{
  "n_layer": 15,
  "n_kv_head": 8,
  "head_dim": 64,
  "activation": "squared_relu",
  "norm_eps": 1e-06,
  "positions": "rope",
  "tie_embeddings": "early",
  "extras": ["local attention windows", "paired heads", "gated attention", "capped logits"],
  "init": "uniform",
  "init_std_qkv": 0.029,
  "warmup_steps": 296,
  "decay_fraction": 0.601,
  "batch_tokens": [65536, 131072, 196608],
  "train_tokens": 956400000
}
Each number is 500 + 25 x the weight over the matrix's rms, rounded and kept within 0 to 999. Layers, rows and columns count from 0. Numbers have three digits each.

# layer 3 MLP up, 2048x512, rms 0.0672, rows 1367-1466, columns 448-511
498507504482444498481518504496493514482506504517501450472503479471544539537499472457474499528477535458520531516516510454483498495479514471484499499490465446464518469496491524489484448503494516
482468508502460523499523505500471511484457502494482458525468493493488497503535506507474500502561539500479517487497453509500487515482465490502511453515511503483490473499431509502512530517487493
539514496477501504538468460506498501469491498516486508515494494460490510512506507491485516522505476496477505479541508505482481567517534500504484512498482490504511477511490491540524436533470482
494487452522538506518507493460487493477518489472498480427521542524518513510496499545493496524524494536494537509491483467533493452507513519541538492519515488529474522481528468569520502513568506
462500484500507492508497472470494530503513447545497510458475508473517482510512490466513523562488492489439500482453510459516553490530527530539509492488525452458481475507498514464510507487536515
462511467495471447495495489500490474490550492470511503472518451561467541486551489499525531534533502532517516529505530523500455477523498464515500475477505495441461492477476498491537491526487518
529489459502537448504490438515498463570561492456483479527499486487543513485517450500501471532522521506490537522523468515479470542478512464469459539527482498519479492480497508523533485560452494
473503520476515495489497492522492505542517511447489528472500531533508518526496459533520531510488508517476490491505500561534513486486450480500473530474479505508521495514511527474498497492523517
478523475508495489494489485516523513544491461501498491496523434504508512477516522474488516545450499501484500507512528482476523552486514513459518506502465478481525497464527545460503511487479593
522480515502513486480473492491466523497533537473520490476458492494497486488525505494509484542477457471506523521495466493479525472511510482520526551486491463503464457446521476488498523505507533
487452501487549443535472502481491517525512521530488461500492472501499488523472471520511470487551493543489502562499484535537528496520508532506503493467532516490489559507472504532514503489524500
455514478451512482499478506528521514510490478522518512543460501546494491486479467510482501496510525498483493544484472517508486537491519517501486473499506443489493557511509493463497446491508498
521499474534517506471496439528512502498472458482468500490472533500472496536497501481479494523485489498493508507516469490502522473516532482506505482503500497488537535524495497526513484450501482
475533522516477488501494471475453498529490481509519496481493499492452482501523512512509465584532542520487536525492464476511478475529506476491459539494487471490506510476534524518539477519503503
500459510518512502448481471469469479516483539495503451482489452496511507522495500537524531494521502478483496463504526549496502547492492522478527473446482493469469510478515537503495497466494523
512513466505511494499493525456495491522502521515521464524486529480485515487466496533481477522490488476498509512487456558542520541472516525496485470508510474475489486483501499526467499515500466
459480477499521524484495458495468498491531469531491471492453495472494494492496498509460545490512486494528542562493488467499481488480489497525515503488475490533514477515501496500505526508496492
470529543510518503521516513524485513508525460518509538531498517488544524544438477525468474464535485518489520481500502477476468485496493518469464480483541497474503529465507497548508501466536489
477518476524457507508496491500528469454472451475507524487458514498492445556468462481473520501483516477508498501526454540460518537499528511546500498500543440500514495527521472524492495472464527
457502520495557479511510524477530489541488545545499486454518510513492495574525490505474450510486507460513498477511546525467482462508483497522503522445548420540489513505548517467522452493516518
450463501486421478483521538513503543497495477533517440513521504510486500500462501526524522515516477489513534504467459515495500533497541499492474476481466484456482520485552542470437486501573512
501512471441487502544460529497493496474469484496536460490529462479506501535510518488462495488498519484502513439538490502425508529484530523530492459490556469537480507496535494540524486517508487
508504514523542546520459473512489484566491509470511487494525428512524505493481494522481504494476526496497512515534513475491495504478490520496465527475494468471486532460493516544483461520517541
526524508502488519505459474509492460496522572477500489476501498511495512509500504474494472498518477512465561522485509526523496500470481521503487510471517524533492530484514521550545470516486547
494455515481471469480489507477481490474491502475523517508484538513468529492534507499445542516524502489552497524524544494521487540486515506466541526482468473453517500462494497509528456517485484
538499487504512503495494501498548524511470538466538505517436571470507459517507472518474463487465494485506507447532528520528514488521506493460513495492491518516530515463516476515553491518477545
537523505512489515422508508487469489506511513459507459508467450546510520496491468494522563507523499523500515466500526478532480456498503488482467497506488529488440494470522530456522468510489532
497488486523516479531497434522555533570453500553483493563497517519570454541530504543505489527517517461445517518546513461472490509515531553514506466513468499504518533530466509504496498490536541
508484480487530498468502477508501552498521483471513520517531465562536454517509506494471529480488524501470543476485543509517516482513442473453497531464515503487497501497478497500512482493502514
529481522506532483503503473521476537486486511485524496481492541485494512502506488521512506527535533491517486481504531510470499448525445518496488502485514509471507474500521491479458523514525513
508527501558484499498479495549513521517492522484532488506498489524490500483503476579470523509525488510491507511504502470494528491449504524498462474512456495528500495485562501530528482480534517
517508506498494457528472468486479533455524497467513496524464530482457517529503514497514495496522526498453541482490523514502479467517521485497475513532510456498481502492529501498523504493565528
524478498518513498489540500482489514511500510502476494512509510457543494502509546489478505525508512455521522480515453520525465488496485534490486459459473477466487533468497494494479486493470488
507526502492505489464490472453514501566518477526492505493499492516538502461515499525496499499504525504494519487476500470495500505490519484462497536488469456558547500456511504534459497497516506
523533516513489483535535532527537528516484468491501525447469491520506483473527522513501487521484459452503507520526521498503473490467488452475481485497475496505502529462476533547520482496513522
469493491460496537540466500495470509506484468502487509483479508505512527512461554493527537517516463496504521519512574490480510479492549505510458492502542471521506472492524510521499532498518505
550493457486512508439488531553501501462449466517540487520413485485538452509493482483446476562516484482483473520499523483550536477531496510476509489511480484469479529485470497461476502477516498
462497485473515476499445476515537482559461487515532522473493524528471471517491474607503522536456492478468500453488524512497519512498512514521492460527511453483523510482495524504484505503529528
473489529514539503481514518460544442554518472475505488504477507494512530512520482498520533486486510491513490547466483528495525462511474484466522500512539482528489534488514478516492515509523484
513530484479499526529520504472526520505551529490482543487447489472547498505491507486464477504487468479527542521501468483501519493442505492481469500511473492482443506488496534485536464486473470
525541514492495466511501514506482531494489470506478509477476501521486527529536525494491506514492511522510509435506492515447486512541523519529506492443505485491496468486561518484523501497537550
540480520504497441479459516466501537536457518519500469475463474494485517465488478520477515513484495479489520464478483510519565482491486513504539489519477474508503542508484494526490523523461493
446521464516497523469487474521495528510439495506496516533517479484496532539496535515520487476454487496505504458491492496510515522495472482453478511512497521499504549484479483490505506503484514
493479486504497459486516518474484498513500527471501492481469561508481462524512513477491488494485533480513491527515486545468531492500509514484518457499499479503452469470514496475524494543444512
508491476504539441478521488494491480517477493480519526505497520465505493511478473493530463495505487493522504532477519522483509474477486472475508485496506488486505549498524505505549519474486489
451495478485492494490512465481509507563513507522470487482487468481503512515516506515511513516483526508547559469502500508458512509474484514514508468482539507527526575517513477470469523523481482
499471543514551469492527494503473500483457511483497522503484491529472481501524473506511519533486466494479509491506463522481486500477494496460473514503502483493546529469476520472481483499522505
533510500518538480498463503501500504506493502491496520483479496494471485526549511515503520513508451502466526452498529496540463511469455493490533516475421461448495479488488512478511491478476491
513550483519525502494508495468475539526493478516488490489507492509497516499496448501482542517489468538486525518507521520481491495501540502526494517465508514489503550516522510493517506530505500
483567499490498471481480510474537472521506509489486521532499493471526513471466552497437493508493448489450537528507478532491514522500498495517496507523481496524471513453504529553501463469530493
482479524541497483471478473526479456511479466517512528477462527529503543473459497509453539539475517481451496520505513496509500460540511478474506474505451491482481473505477539496519483515514484
477528458524499454496484515499476513512508475489521494460483475510478527460479532522489518510491534472448533502484497518490535555468499524476507511488571482472523439521503509469541517506523476
505451480526528501489477492504465503550548543480497476488485520515510555544482477495509486509498499462448541504490476484556503496482488543546455543493524438453479499489529512468476497501519482
525491529463500521519522497531496471510521488477513504489520518485503509516471461528490504505526474430538530516518514494493479558490511529489544505498460517471500496508532521565503504513508555
467502540506435462491505516506490532508469473483520489459521503493503523488485475487515466470538490479529523488500520468547495457503503527555467515462487478523511489472528502493494496549475528
483493482537491457494467535470488500519533544498510486506492498505462515480541557503491489454531477501540506486491486488505535535515522529510452485501493509487529489517523504458523480518501532
547521524526501500500514522501537506472461479483493498451509509501496484503546491554501515511536513480532491534469468529518470518485473475482492524510536494447501510454514481496485524493484463
521521464491529533500459494496467492549500507516480485561504474568451530490520521486553501488509536434491478494522478477461503523447527534499507488505508514540456518478461504519515479514561508
524477510511495474507495501509525501502490503485457532475488495500484503517516503531496501508503482500499496487513472532546522532497507482459528490487495492511504507501575495514501467492520494
496491483486505514529515450476508469482537482473480496537476495553508491522471529472492502529491513489465481472458489551506476521495548469530491464500514468470481468497552487493489510503491465
481540498471507516523506475467517527502491510484491513562514491496456479511518535476510504537535494531498517552497496553499436506560501492486523499475491463496495502508529497504496472496495525
526492518482535487523485460461513505528481480525514487569468479478502516465495490497508490442515538473488506466506528512447459521438451541479519499475485506519504540504499501522518502484527514
486504490517552480466467460432535520508467486501494449501525514472439479500469498496513500534501502457497501514506487522505540511505484512500470545446565467536478486492504514571482451499470543
520530460475486511519476502482464454526484480488518458469488539496519484492483542477502444525541516458493509517477512493499475502468537545486495514472515477471509505524465497485533465503462440
492520499525522471497464521458496430482499499515528494492440499507478529531479471518486506542496507487476505492572521488427502503477513469484487479498491479499494505462535523526445502466489492
515529510469588523464490454495457521537500522528535508512493478513498480468528523555466559500510489473496494478503552470478493504494479523481475473474504465514484533455513518484512493525507540
480498459489496474516483479513477534520487481496561476486477486531469482518502514504501536520489482506495511533494531523479538520528470533478502490512494477521437524484552516466487464537470528
482562492467492486469461490498465536482526503468497498524526545542490467514459498517511475495494484467451516515508527543517529470460457485482510475467489489460472459486491515511537479518501499
502555506488486487544487485469505465484481504478499478488508490532508548478489523493522530525485500516473558495520490475528518534481504545484530524499472497457498490492538504502531496503515469
496526529456497485469501471521506515497497546457478526530486488529533493485542502530470523500540543514494554520488492448503500467484520508489459502458472407472504422450525493534482505507528522
497526509507492450476471497493548530509479488502506478517526507473477492516490510526468532467493491498491502489499501508480514457478488466506502481475511462476516485527444471545489503531473506
502510491510484476511502536499464560556511458482481471493536513511521434522484487551485485509516479503486477507491540516447482510518476482480536484500509480519501546486509529504503505558490526
502518468496482508497499504530518517503412528481562528495482494471462533495514443516506492540499503453518518474504474492470465494505490444475505498516528534534525520483472510491497502497484518
501515486464486522536508511501522543497521517475496493538446522478469558446489453465512522527469546458518509465484520503451531512501467504515515489506484515485471495479517503514501499489585445
534499520532512484510495537492483503508478503483548486510503518517472470513466498502504471488508501499508509515508511504513507492527489469491502477494457460509511494488513568505536521474508509
477526508495452496467498491505488474489521538484481484527491540486503482461493530470447518470480501500524499518474485504504515528474527496538535460524491482469476507510472487517530504515444538
499464512515510472503469469499530510496519509514476483500445507496453511510493514542510468514478527504503563510463477524486521507486524525499492520520518474552538481494496506519501532543476514
501509486503481464473485492515505500551526472469527493510467508481484528523485512500501487476501498476471519487502516530475595538475506535510515441474459463465544546519491509521497494474543503
521462524517450504503474500439490546539499534497510480528502497514466486442540505511529545486499452488499522473498508548559488541506508516476538520472510466468478495461511488462497492471494513
507505416532519514505502473543498561549523472497491499473426551529551465540516495517508520535494481493517478512531508556505495481499504512485501524480505461554481519453506556481537478481488552
516484520476491479497509505502523544508516503487519495477476487505528473511519466505486513474508461481511502526497475511510496489502465490511510520488530486520496518462490494544525516513496502
534498439464526465530489534549510485485489498483492479497501486486506545478488453496495527483509502469478496476521506536501464512475547497454467546497507478493525510464515498489482473529495505
482558507515543497500469470460500509484537466482487486502504525524515498529505500523513541511510512467483542492472544510499490519456500496459464522507484466491506456485518495557530480516491502
533512530490481520448536545474490477501499470496495517513513514530494459474549504503490482522508507476512494496501499518481494476484461505488520451506461512530496516456478553513535463549467478
502519496535487510480502538509524506533472453457506511489466477485460481537492461501480531493524522484478536488502495501496468534497498447476464501470518461513519495511536518521519479523454494
546491507545541518476497487528511506554502464499480499508539521474506517505468461506492493498483496499485563565503494523546487601490463509541501459473503498525469478529528502482510452532480523
485517503475557508502520530463477520528556493543486525508480503514473486534509559455497507526513515483533493499519517556488512499480503473458518496480515463505521529479490471493460480553479528
501470504446459517473516474506509550514480510510480480517519515511536491504512510521510537534511499474490500533512499506539488506521479534461509515482453463451516508446534470482531524498461501
506519485500517481475513486513527532543487493494491495527507482484539532504437518519477528524492518466501497506514506538552518497460521540469480481459483516520503514526549491504530489471501520
493507494517448472503509483489466498522462515500538546493523433547514517501495490473489495527503495495485523488476500502490488539515543490459491477456544485518523488453490523519477527480516518
490528486543483516501494470497520548501503510501498497503506523481539499502503524495499513498506492504537518534461534477454527522452515474493511464450466503489484489481527498492462444429544497
529482476540503503507497506487530465480431509520548541475473576432512494466513526548528505488492491522523498501472491486477511511499483471518505461474501510546499538508498532558483479541540517
519489492515485500488456523490518492490443500481504514449498530510537513512500486497522553505466493503541511517572483474500502550525505472460526482455482491545525503456491522494490487465501522
502485488462522477484504518527487476491533522463483462508524526512520556523483545473527497510533476468503531569533525506478554499497486508496498498511505474494476514425525539488460432504505477
474504525476492466474508505452521518485520491500488455471504516527505522536503523485521538525522467437480516527494482522544457512490457483464494507498475440512479516474508495491535480499493541
461507468469531513481492472545547503489455445464474447516467487509507532489495544491530494546507486520492544535531492540485548553503520520499525505484475517501546505500503511539477447498505527
498523559463466495516434484514557490475527477490510496476469507461521498518484498537475544495515522507474565522507488542531512537520503499541445482511477457516474454492500484496447500537462500
559517533452519504501492470444506516472468522488482507511493490499478456512493494502504497492482519497545530553518521483481506477515538467504459482499504507471508488493504494509500505467498485
542499505510531440483495514467503479512481514528503526532460555534466528528536504467496508502553507492480462451484488503513462478470468542470472474506502512504487529494514474502485513540493494
519490522500548535468503511562512446493533545497482496481489520524513489521429531541465495524517487495549498523515469493493448468535528492497513520485482500490495550481508519506457445485470475